{
  "d_mlp": 256,
  "norm": "layernorm",
  "norm_eps": 1e-05,
  "parallel_block": false,
  "init": "trunc",
  "init_std_down": 0.0157,
  "optimizer": "soap_variant",
  "lr": 0.00607,
  "grad_clip": 1.0,
  "warmup_steps": 200,
  "decay_shape": "sqrt",
  "batch_tokens": 16384
}
Each number is 128 + 32 x the weight over the matrix's rms, rounded and kept within 0 to 255. Layers, rows and columns count from 0. Numbers have three digits each.

# layer 5 attention key, 64x64, rms 0.254, rows 49-63, columns 0-63
148136098190096080119175087146143178042168127120117151160142149143099125145122100072103146093130147142101110098084180120164104112119158136129149074098141083075089153146128110151111115167091138
164162109124159149167113108114163139114078182123124136125125190130174151115109133148124100115154112152137053139150175133112125099079144144177142077112132117105152136154105115159144078113114152
115107177129104154132134126124156153070133136169139168141171156139118140155169108149098089134153143072085122172085187126216130092131155152085092133112116120077086121131141099075152122163135161
142134104109121149131115125058109182186101078130130079121127143122128126141094111116129141122153161116140099150118082079099111143180103156074122073097108106165128081172098100122145094185190158
116180154138136128160124156118183109178135134141151126133114102106141083179133131147118096158145139162156142150153120096117103147169133163110114118145138123180113144126138118113151131097142094
091103115165142122114158078124145118126167112098151090159132102074086250070159160162129106057110121087178144124113107185116092113073138107094159121169151112098162162127122140158117131116118150
104148170121155102099177091185138063117119096148133157137154125108138108160091164098086096125149127137133164125135121185143125087120156132078149204157101160109111104100142148103165184117137068
150134094113113131110113123118158159127134153127025183102165155167122163142072157126105083082158091169111068121173166055063122132086138099153190124085183173136179053181160103129191112134169129
086152111125112078101156138138119078154154115072147119088110157175089093125091206034140151137094134117139181153141135143079119118141142122098135118129151132090149078122142171125121159082075159
124104079100108175095153201103089141160122087125103076096157112102122161116180163149108142200094138157145123200141118146152142129146137084103089195121037126165141067119080116127077121144111144
108149116102132136084090124087114095118114133101135142119136133093126108113135147121162092131114041072117099118187154083114113188102143161183140164153126082128208073117157197112091124117140120
103140174103117141081074126111085136167122139202092121136176115127105144137113175141148027093104135090233190171126094169119111153122144118100185157166121132087092089115150201162194147100107122
145111134083093173084180138128102138123194156129121091112143107132144109101114077128131106164110144128124089133112150070173147161168131085108166145130141121161132114165116143130137171106201123
126118173083141117092112123170115106141141132181099113142099146085096081128089077134125133120164125068149155162168108157154109151175097144157145191076129119112075167093111167142155108122157119
146121090057139170095175189183112168155102113172143158121195088204104169157110137120097123073146089169144129141144174210089110093128105097134140155136131174060164134125135100123128105175113122